Each number is 500 + 40 x the weight over its row's rms, rounded and kept within 0 to 999. Layers, rows and columns count from 0. Numbers have three digits each. The size before them is the row's rms in percent of the matrix's.

# layer 5 MLP up, 448x160, rms 0.0756, rows 363-403, columns 0-159
098:544467465464519603515527461545570520471475533527541443461467538522476453426519500428478466585520577497513508494472507497528552469513483467530514545456516530439457450543471516440501500433531556426551529506556461516544529476487509546465464429572500448480551559456527468498463568585487529495485539514506528493491467522464548410451579535530522507493525469532556492493495566485563485507529529515502482528502484470501495535419548520555503493452514405473534455509478494488498415492592500
110:506421430517481583473539514424507483490515487489437432572567460552533492481523569499459531456482494520506465557487495477568521522497476452443446488522596517471461585453495514534477474443505533511502446571531499534515504541500452531500479573462479540449527514541511516502483511492498567581491543463520437558490466443457474518496533443478472484531459462507551495480549548499456512507475501434450454514519537563501508552418505552552489539567588439469496486444547440485544562483500481
101:472474526538396533532484517475457563491490527458538517482576501432496553545470589544430528410489523435500513418505515533446537535463452460487496527542507460510449422480495502473514466529493500476534486519454529439503495477479486521409482457475503522544455558520536473501522438498489502499543489466427472496441448509470516510556519457509491526504464457467433458515534467574474536521433483495473412508460552445419512577568554496440518468506483459455490503474457482575581473477478480
101:495454515492493464499497488472478516426514495511505544555511472511468487483478483463519503533440459410582511545474468550495469467486450493479533584579494544452427397591469501491416510472517532514505531499496515499547479496561437466487509467486539497503482463490452483527476473476483464415544512540493537540535494556547503520503520530420476542437452410476589435496525541574536497468477465473522513425513500510556507546511595461505463500563460447462449504559468516465491576530500565
102:526611527465560462489546497536537467479503465537440510458509493576477514462511477547619494561486446515512485516466523409498455539446534445522498493498485478525416501533520473521537506521497553450527440518458461503599559467506485505475449506518457465454503458541524509487526515550512411480489528452498554494543503503484609540581482542473512455469435414483525447459475478492495522465516503465511515444494584465472440538560455503532477510512495470462458524472500548540496474447587534
098:479500550452483530556546502560522482588516536487501439418469551470501516467477454472451469482542525533552491485560452444465518500510518478558431482459496508480475458467445532479446477528549450403545513449510475487530499560543521458506542509538451414461522475484485487439417571455572514456497458543446486528455581454489523517505603527504593506541540479508557469558493456472470459490459567545558517521490527534511485553459505470522426472467537482481521514508485480489494426515447506
108:563510521408471540473509508535575628521524389554452504548512431463456567439439497522534478454531450496461452470475447495554546459539502469555511482467455530539508431517484434497498562504458415523494513510498529523455560490533429490492501554473555486557490478569500510517544433429414502514570538509532462509527545546456513524509497500523532553533538496496481520509560535514498433539492520417438505553494502513483546444506471499460507505481532480476461443493515476518530509538476525
109:429467456513531449450528575502520582574532518530489501495557509478545555511475473498459460450457509456471560430468502470464544470545497422490539516439513506500448506571486477505542531491566455548533562540416450452490524465526536504518478513450557578530451520512498522519484503451487431481485493515485547503432535503518445474445483508534513522507544479495549447480487480539539485539551457485456446570488499523565527493541363491478452527482537451586490530459463494562542440469526471
104:538521519445508495560526464571467490495512492543498486534523546548433459502475491398479479445457500502514540582447504486546440542474583590581531471521507485510519462447505501512522551462471535470450485401564436487560463556521447461470486479542418503496530529511599546516516513509553549485474551490549440511535540518483503543457457470477447524588531479494491486469517464535584468561516498460511500488464469498543463473476471505467454514469497509500480461457530507384499524473572496
094:446505487508512503460559502486447465557517473567454490494544484435475537541493567440527490508587532554495545495468528543440481524514505533576503543502537526532465501524462507443468510559539484463462495528518505479476543577562514492471537443490441573391503478529557485569522541527595542459447516545509539549484553486439533515509456488504488521550521541523563398568520510577492444534555488435501514465476536503531521461441461472454450457442542450471539462496503478459478471542481485
106:510464477501562573518414520514460470506504482541502490528486485480500484533429454478502482426501528583458520472495465475495441513539506599477599478466488495547502474560523502468579492512460487529540475410530467542467504508511517524512474500492508550520475426529459430476484530527539463512479549451552500538516474475502440555460506570447515465493529513542557492497434531448548570450573433599493444494539493565500517515483426483516468533559485549492443508476449527556477540509580431
094:494499523507523482516524449458520553474550558429442561577455485498421468500475465499509545486521501545488486462515535466393566497544546509460467537451552464500561539454474425554504436514569488479551544443502460515465586403545558470520432488575521537484546465547542491490506522557506560568495513494508543460488564527528486487529523407467528440457498450541496511505460554488475547498472511497478485578430437475484491444497503521524554538523492558501481457539546468526529491497521480
107:558507503483519519470519431475429506516487512537524543451512522536539430530538547472447500480511495509481496476541536510516516498520502513507504461494418514473520478516469552583469479491472520444500479580448493439529485483506454464505566481420483535480414475504510483549542504479457553554530556459524572469489511521474542543551581522410486460432571520488579466469553492538560510465520586469574528464485513399536505531548500516576466434486555461476529528466469521452563482559567530
110:475530508464455538498522546508509534509533390461478497522480486424449474454448474446523472521543434485469528510493525528531523504510545490456583453396489472490476501514564456540549499510456454446475491486476519409458483480503635518467530462470540517483465536546505450517442565495488452526482450544441571535475541511415491407542516501555491508537497546498454497473470472515527467452491461476492517547573489524530428496521503499492520547459564558428558518482524462533461529482547447
101:471546510442506484510504501499494485501481481500527547566559502486515598515469452510476495516544531502480479529522530445529417461534517520467449468507472474432439481504537518509421495492444611499493452525501460543517502466429488514504505474519516401462582528486486508537447426473496578467488495516554449554488551501418502501552453557549526548551421581523532496524505510476515470546514458517531514568532484481531535450513451480471456489475520431494514550375473448514452443433469491
098:455460497503447505505441457509481573503531457530470478515513547517539569489508499465476532463478445518530446532502473575503458553518486510536585538575464472472479484553528519559508468574505437474545478497500448576541568471510538518491507529481514505545481465517501457547451468481551518525425459564520411516546347531409569474499557561514508466547494510539487457544487427458521460508512587455477524522476496452498493533499483489522527537521425487440487430486512527492495511564487490
100:478459512553477511495472529451479476575467495526475521429445517422464548514525508485447519511437483517486449479519497586527520565539540491469535474488519509503495541422484479525522483439504494499447436466457415511490522528408484476518512447522483491466438530491472501454539496486514587544530462515485553535583458505525552536530458555473474496463502527443452440507541489430454401497433505550486605486487490551540544426509551452498492441486526470537568474491478429538443517514427500
103:533515577463391470494460478471445455483471445505494448464531490552509505596533458534495544437452437507454479436497506464514491571503509557606498491510481506463515554487496568581552414498420469463477475543533461477512520517491543458529525486474496538485485515408522506505548523536470543466523430518447562499435508443414481430490530481531480440522480562530443483589503494508488446510525517450458534453473478487520501454473545533491501464497519527535509489465560545509437534519535519
105:436455512466433467478572435430488490476504575469424516484508496523523475472553537533457497481494559517541476492567527472548476505498590495477557439540501531503474496519453459552505560546498594562551527524553550523523529489543535515489507526469516455450468529499509505474593433469463470426461512466497476458480509552498514473430519434533479445481469548525526470531532521522536451555565431526508507482452444423441575523479458496421470476483497465504531478529439531561479434549507483
103:515440482472512448427544456468527501483435549488428511469507584491473506523590558454535511513513523584437446538517510481529516478440556469449518435485466578508544546594520443482461504499490544468532452476532558473451506578485460597512539524492410540472546500510560554542499485525500519443442483486464465474449458519490506425500480456435515509518463574511537486513570504476522546588545540538546489562514489465456539501514490520504520459532528522515558494468529452509521469508492540
100:584453510567499486475524498493446474545516515526499545468431495441470562483565531496497478530492570586517592525441453502479525485494446553495468501478494523490471468613452545525536469500584537547430446485531505486465493579454472509439489449481493538485529498465493464453431512412440509516536466513454534522493507465512485446572496509531477496442457520451581472451537461499573501569502492495531539546502503541491513553495547566499411490450516525540509486486529562524463466493570529
101:473485456442480493486521567512442464460521509500539461489550542582489547453550502501477511469553527487521528479475410429429561435481492532523539482543495472503458509482515565508496512503544463570577594506539508596516481496471477396539484542467488482478468445447532452507425506470541502475528561481504519501458457464510477545510521469464531500574532507416505461530427448538461506549461526475469499487464559458460481554435497504509553581440482472548474455562493536517470516538449452
089:534491483467496458472536437548477462557494531504558486546529505506504420510557521486444487483456458546517462501490519600516459481452436570447508462439479439375446512458529445499502512581555538549504528520513449432517515523462547526496440506583486499497519590492529518507508502453491520523472470556528483542512485453564555511480515520602508417522509461529512538509459543448534486548548509483496474499504550547543504519426440499475495480522528406450467556485562493544513536537480503
093:472496464480571517494487537484504447489491535514436552523529535535529459522474572487435557516463476486465537587539484520510518468492527530523563538530488442432486456558494504555471537455472445497444535544521448500508429465596540562524538493514424468498510541567559495566453461487494512525509478498578469471534543492503502588500464541478546481424551478545530434511547493412489436442458438460539546520458469542552454493464426503577509460556543496549489477514548483530513516478490486
106:493531447542472570581480461511570501485497486521471563396487493501493518500437543474529512466504464507432408469554550495504560588486452497500469497573454503510538500495486529476452500399441486475518507512526525492513431444462459529500534460489531532473461491521530536504521457523522520557537469501560592476449410492474422467531512542464512496506422526512465530480475498433444544469512513500519512540441390456545481495525511465444442487513553494510469495473532481499501514619534512
100:509545532604442552505528524493516507495480490462478427539477478509474566520519441533504480536467523519517501496524423476497550516563497538467523392526512541416534485516452513552459419502483461486514458457533554507405536506521504493537480547473457490514508453474558515531498480571508451564444505558518493535474471503475524542400458490436471482459545567500448563490510509483558552554418487503431543506444509446508496502522531562530563465489437468499422481543550462501524459511435504
098:515488505469551460476489603437543542522459511494491505457537513523480504461490503559531507563481510482470574505508497480432480531543502474526469460557476490521534449491482477526490565510500482487618506499450501477475550398537550523539541553427527543503578452476449481515488565511472558500461474526539490441547520399498459544518551503438531494442496407509466586511528502516514493435488522466498528475507489518535447462555521554502518547486550546611492477509591536464524439535492482
095:550421462506492511531427531551446488547526470525442547503529532475451546467518549515510505515523442451558441563514517508538508505513552524502515506533477486452577527424461484514528550491544474490489454501479482481528438452448580492532443526524468584453567511512430482469489479468555520511532501497542530496451487524439506502451572549406503515534533480554403420519488511497552546546469516492469479466480509527497489492433473443455543536487602432541491392468510454459490491481515477
091:443494481397447462525487506556382473537497627441532462550506489469450466486528497398520468484531542510505527531476552472487528499538472552533517471464479507510503490435588516465496488525477455516516509485516515493457495530538498452524507542528483524544534542483549519453440558534498516467440538554455512548474405441508553535475486508428496473516448476426425472431472542524447468475519418462495487487492545440468495523421465562473460556526483505546544515506500473470533473474484529
095:453494521565445459491540435536437467521441532490475443506506561488503420535437416443558506488477499501436462525490467491550483529556525468500505535518480500553531506524454585443485480518506513512483484586567426464461460521497485555491473561539566462527444483472450488464436538452493581509501502514468538497507568508560516496495531519449525512480488575550521552544510532525486488513471478550490437516506524477558464445409526551551515523502416519567549604501484467460488494517440490
104:477477476434464543493520500491519490594488515488541593475505492483500499531457530458511472506471468484454416471525488522449512415508488480388446504512475526484505580523532498429548510508479528478496552488508479482538474355473507500512528542480549537531455461473529518565501492547557407497525481565471501476455518483483441524515466519535515506479532543500482506496563502489428503501620500613455454518553447454486532488513513492401432434492519508507515445492461438520495475507510540
095:481494444479487364496526522530534397437499534536481505494440511559535519530498458539539480514496498434424450500510463481491480468526472493433496485517469531485503503440466497467495512552512500507460514532488487461495478524504485452440503524510577524441458574477562421546489458447485443552514542508482513517503580451480500499501457418454521551549499501493579458508462542523479508461561563495507437550449493582481496482521603541514468513543534457519558482503573430463518552579494494
113:428543513536503497501559502503524438521502512532514512419506542538452543477554470499519483443518510531546495522518494493514498539550412485549464481423406519453439458520442520418492424461473531501478483564452554545525441575475478477473473552506556503547524472528533511464558539590497528521467558463537495485505482430560529456495425450482550502504561576478516482534446515483486446547528550552475518492474530560579571490531527463494506481477544532532540534478522539492457487476593457
103:511512580459470483442555475556450495480495549504545522503427501450522487433539512490513500450481454596501456487388615461469534516538556540502534499482541516481472513508613464504470528527490506501506489513477534456490555488542477496414444557578474539455526481494543499481465507488504489490451518483431494436544479421501490538517472528435552473484523484513503465499475519532486447492523469471425512466432432571479540430500583518524487537556541465505514438456525540572529491500523542
096:501414479462495486430469475496435575477499480511500427463506434505508493456482535423467468470496553532415539511514494559562495423564565529486547485508533477506489535586500509489541513470487515549484480517546454551500517545492453466559464492481473434487488556493524549422552478527559492584543501545525537508507495471544476519402517478513551509511499519497477475536498490510554493451415470510576479498527519489579507501529491470505553527396578541608492531546525519516505438486461537
099:511510504556547445484484504541473540440474538489460513511471544506491528494536555568514473558549495493548485558458486521480518544478526551529478518487441414449497566478535508548451507480443464506459449441552489558538513548549435527481491449485512479456538438481586535582499551573521500469567522520486480514476546458459564505552419581523475512458513473485489543554561498525486508492461481492510485387500533522576520519474535584564536500506538469600540491457511446541460483518468468
095:481470503457415489490454497493567485491523538515368459460553450548425479496534488517489471511507436497444521525480522544476463525604533522572526461511509569456474522489529524416532455514504556465482469493506471488417480489523487519517490502535607451567480490608579520487558491486502471483522505482486500551535504506500477525438544445505514514500505424520489529497465568540524450536505515490458485519511452550464499450478589473419499512537537463426472475519575434525457479503478511
107:480526496508553501446523472458533531409515543474457525493484492469562501520456470495417539521527463503464461512491579482453581570532515504483548505522455494485570475447469467553538520476472478584506481518494510481534567432469442514525511556530496498489557522498517543558502497479522507457507458499488489586429500477481509529555536561517570491484526490477527390455480532459436541532496480516472516467486537487561459537535544436508450410454480462511439527558416541454493581585454469
106:483525483477443550483490574457498484507586524589499466512615462513513499538526498479525480535559472490475528486531460463507529460553473525518428541510471543539470475427514434452480465487518487495498474493432552464515525534443537504478515506515451489474592471460416474494459541586575506535466494516531510488524495442489463432508533493437585491460491464501453547481534482507483444587497420470447493517510459534546500500531407465527484552475504454477440533572510491458541475491408535
100:433578498473508448519460502484511468476544549498512529554432465419468500486517557503593463430506528526499516538470487391483497452449516471543486456513513486460557496482496551576463390551505475519562471518522450479513523419447488463489484613552565562496494541538441501558476486466444526534484448515509521522529513545526532503467447488575508483500532461515420516452500517532499503551505505550481494479517507567549574505490504489442552486479560519487430485486419527495483523465501447
100:549446470448551501511540466450484507467455482493472470519511516526510453487470564511456576491574525487494498472467502489586560426513523454506400533485523547522511452517539568463490487507534500553499511433517430525464494426460533525535479482540510537549474466550382440511507525462487541566525532469463485531560490480510429528519446495498503464514524417507511526486423455457497536481590543482574551480507431507466473533443474491467521491509525553427562468540474448467498415494534460